config = dict(
    n_layer=8,
    d_model=256,
    n_head=8,
    n_kv_head=8,
    head_dim=32,
    d_mlp=1024,
    vocab_size=16384,
    activation='tanh_gelu',
    norm='layernorm',
    norm_place='pre',
    norm_eps=1e-05,
    positions='learned',
    qk_norm=False,
    attn_scale=0.177,
    bias='all',
    tie_embeddings=True,
    parallel_block=True,
    init='normal',
    init_std_qkv=0.0194,
    init_std_o=0.00486,
    init_std_up=0.0194,
    init_std_down=0.00486,
    init_out_by_depth=True,
    optimizer='soap_variant',
    lr=0.00293,
    lr_mult_o=1.03,
    beta1=0.95,
    beta2=0.98,
    lr_head=0.00561,
    warmup_steps=200,
    schedule='wsd',
    decay_fraction=1.0,
    decay_shape='linear',
    final_lr_fraction=0.05,
    batch_tokens=32768,
    seq_len=384,
    doc_mask=True,
    z_loss=0.0001,
    train_tokens=166600000,
    steps=5085,
    dataset='wikipedia_en',
)
Each number is 500 + 40 x the weight over its row's rms, rounded and kept within 0 to 999. Layers, rows and columns count from 0. Numbers have three digits each. The size before them is the row's rms in percent of the matrix's.

# layer 4 MLP down, 256x1024, rms 0.0694, rows 214-255, columns 640-703
095:495494535494467475541508513546476506534536521504525536490415515478494487498522507434524403552481503476465512526597479485548470489516469526516566460476483468483540497461493511414467525480454555
094:548472575481484477482474567480474485490504448510551522464487530467491448530519512452508502511525498518498526473483511513501447500508464547522453525500490479522462466473513537445533552515553454
102:452510388530492485458461475505497516494495471534521552602516528494512551534438546505464575489470520568549487476449456550454463599505446449491464497493528413425487553451529479514478503489530510
106:505570495504562522529586503499501509507514489481495472504506500523510487522465433422542513451562505459426506534530478509489559503469502483565536518494537520466508564520462483496501495495508434
105:478435502500509487414463532571493530548509516545490504498515479516506485536398588432431519373523508461459498468498498525508484548463528504536515529484443556513488544493475456473468419466500471
103:488467441506459517533518518474513492543538486447494512534406470515515480473473548493490470549515558538499556494418566516550427454606506532467531540490547486525527533594473500541482388499573474
097:538479501580516470477517504533512508534452521530505438500516518537478474513481477500419527485509491415528484438460477480522482529433555489562522548565427532490548491477487535561523550484527536
100:466483559516464460557470598450575499521508453514530545558416510498483464516520559496493542559509491531566410503530496497494533529521467549503472540533451459408499441495491514526478451526536533
100:548530548468510508444488490544515517545492544485491430497541518523516452506428487447539571462475523568502590467549498526513515496548477460485569584437459469525538504437543478538543533545529496
101:466513558501451506486450524497478533506532539550581494470495484560539513531460519472534542504521505474473524502455463459509527442537503503523478536484540390504511539495508484479480481530493474
100:561524421462497457508470508508571519478644465589549523502454515475513508417458479499537508479566523583544482506530428576491530533574493552496508477509431452510520485451571496483498533525434506
099:522500467514424504492453447459499519509571514547534533504541531510454484462518549509540523575508516533567404526409557454497528515422544407480472560603586493470522477530492458561522537514488508
102:554507489502503455534423514495485497460559505525519519456464493521474497454473413530477551600621461498566552479519523512459438451506530441471605467431502498480458482467514497506436471545476523
097:495492521406480529578483487464503507477496501523536546449502505549516512521446514552511544532519560439480596557483412510537517476475410516487461497482483615512496503515497469483583520594502451
101:472481482467482488500507441437430464439477487507384531517481559521474528529520509534479507541437499386540503472534519561536498439517505562514561542554452546458414455488505511456470438476514477
108:575470488479520465457473537507498523534535470534469450489499517520504460487485420514540548510573473587526493482467454479463511435549508505514464531495485460425471443483498513534477567459468489
098:511523491538527541496545483586558493540469542482476445456492513527512506472537547522574500505512508496474531536496547534471588548468512509480516487469520561547476508503530532493566535492516484
101:540469557585502475546474527534534482460455461506501471501400537522461508390502476529533497452466492514486534493578531556535434438466507520448534584558460479484453459453502466561504531500498538
100:502457548499467535487487429472490530461485479567475529479485507500492444571533524452502471554462493496507500567501460498538521516461415557502490555420556572465457499561472489507569488504466518
098:505484500467502496393503492451513507511398539521552504418512496541472466516561488590505591473556486590487464532525444474492585503507477504532493501496454480517508560549514524480504530558498502
102:496527526526491509500535406491588451485455503527431513535527432473509516480513400552536452442532450474502472451546540498524571421561525480499498492459537538454463508458510498550523464439467529
105:539486545446546525482477496449537486540475466513495514505497421550493427429523492519478447549557514489532547574537532479495551455487519468470565518520583526412513497531503510540528467509501487
102:503421495477438518521522391485530478430439509551455477455538484575512500486529432504511479448498375478541457464491453516487466509533468497475409533504496572543471562508409530424473468413470530
104:569485437483469486514534512524524513445539493537604521540498483504569514559461504514486493460584553479558513520494489429535465576473528515476558530575544494490475555492489490511494464508476452
103:604422498425488530595504455474469519546460476445448478468441521498423540491447499558489450507487594574506511526446490542558580475596492473510478528559450462489541488525479537622480519455534445
101:486537542571502475528530468465483516484562495587612498432531545528446454559497463460497505463499494549477423502496570474431488537507462579437476451514452526459492433543598491516496448427486438
096:565528494525508462502473463577466443535499463496540436450474496521497541504533557476537462528557496513472481455460492539470465541542447496440610435537447520432422538519512525505469454517532521
097:476542459589495531545512507567462514532424455495489459548509467528516544484468480591508495526535554451425500523473488540522526513505581400477464508505547511493469481552532458540554459444537514
097:460573518360470514479451486465574461492548484529484443476522483492549482493494576579499588478564494498472527549509610493525562504502574519481509490553454549445511457476475513477504461506537591
100:546522503507528447503500492447530430564489476468514488436575494500519494586496512473492505513506463419513531469477562499499590543427489455477466475459501550467479476454423587457543482465486447
100:542534570487507508531557520491570543517497521460551532450465478427475553521503506510480557495506498520533494470521465454426551452437480529484560441410535495478542511540558556430495481480500529
102:447489491534549507536507570501507489541462432414509556523556478504471509507501521509512488562454385484535457469553484438435463493461531491457462493561549501488436552536537473525438435471560561
099:452522480515517499477473540483535459595432481436494519511407502535443516488479515478481487479488603497521508497451529558477485420524452457457503486454507495577540405484536451470554468492469479
095:490512470580439476456492530532536552466448482464468496504448516467504540525521481528513502546513504527477520539451450574484452535500493482503547500479488464514522473502482509449487510437577454
101:444537518547592516479477523486520522531458481529553505469518534447505508526453458472530418523500553410541471580503541545487450514450488481494448467490549536475442458509491491511496525560510471
096:490525514481540491552503471511507451506544512502520469538533528492494450536451600437472514429485484451467474484541536490500546527535533414508526486532542473480549494433539442487442505491505443
099:502420428446446483467507503499471538528553496544519507539475473485468524405425437453452477526537533486448466439490475518490521492483564451523543544514521541518537496474503437538499440460473535
096:564503463453523508509499550548472457496560534540460459405501501540509481439467469466435477513593583520530508527510520459474459508517473466483515499498544462506471529527443552539526464452516497
097:468493571499459498447497435474546506500505440475537497436485488451485538537505635474527540444541521476464476497497529463467458521476487480461476534502460489546451479505518498430498491512504439
100:481527456609503533497531540461457532439562476574516553533509520517508498474539528494509551506522451502489497494528481483517539510504433439534506458510471432463433500429500512524464538482427524
101:475470490521454496609489433554538505520488495528530466459550544474489472456506470392508538517537483518530521518495478482510464500564536455495506623445528501492485462560506528543496444446447533
099:580478444511515460494489508503517497584447569439505522468514512471539496453468471502493462535502492559523482559472505490498457520515460489462493487458527457520551419500489488477536458499483542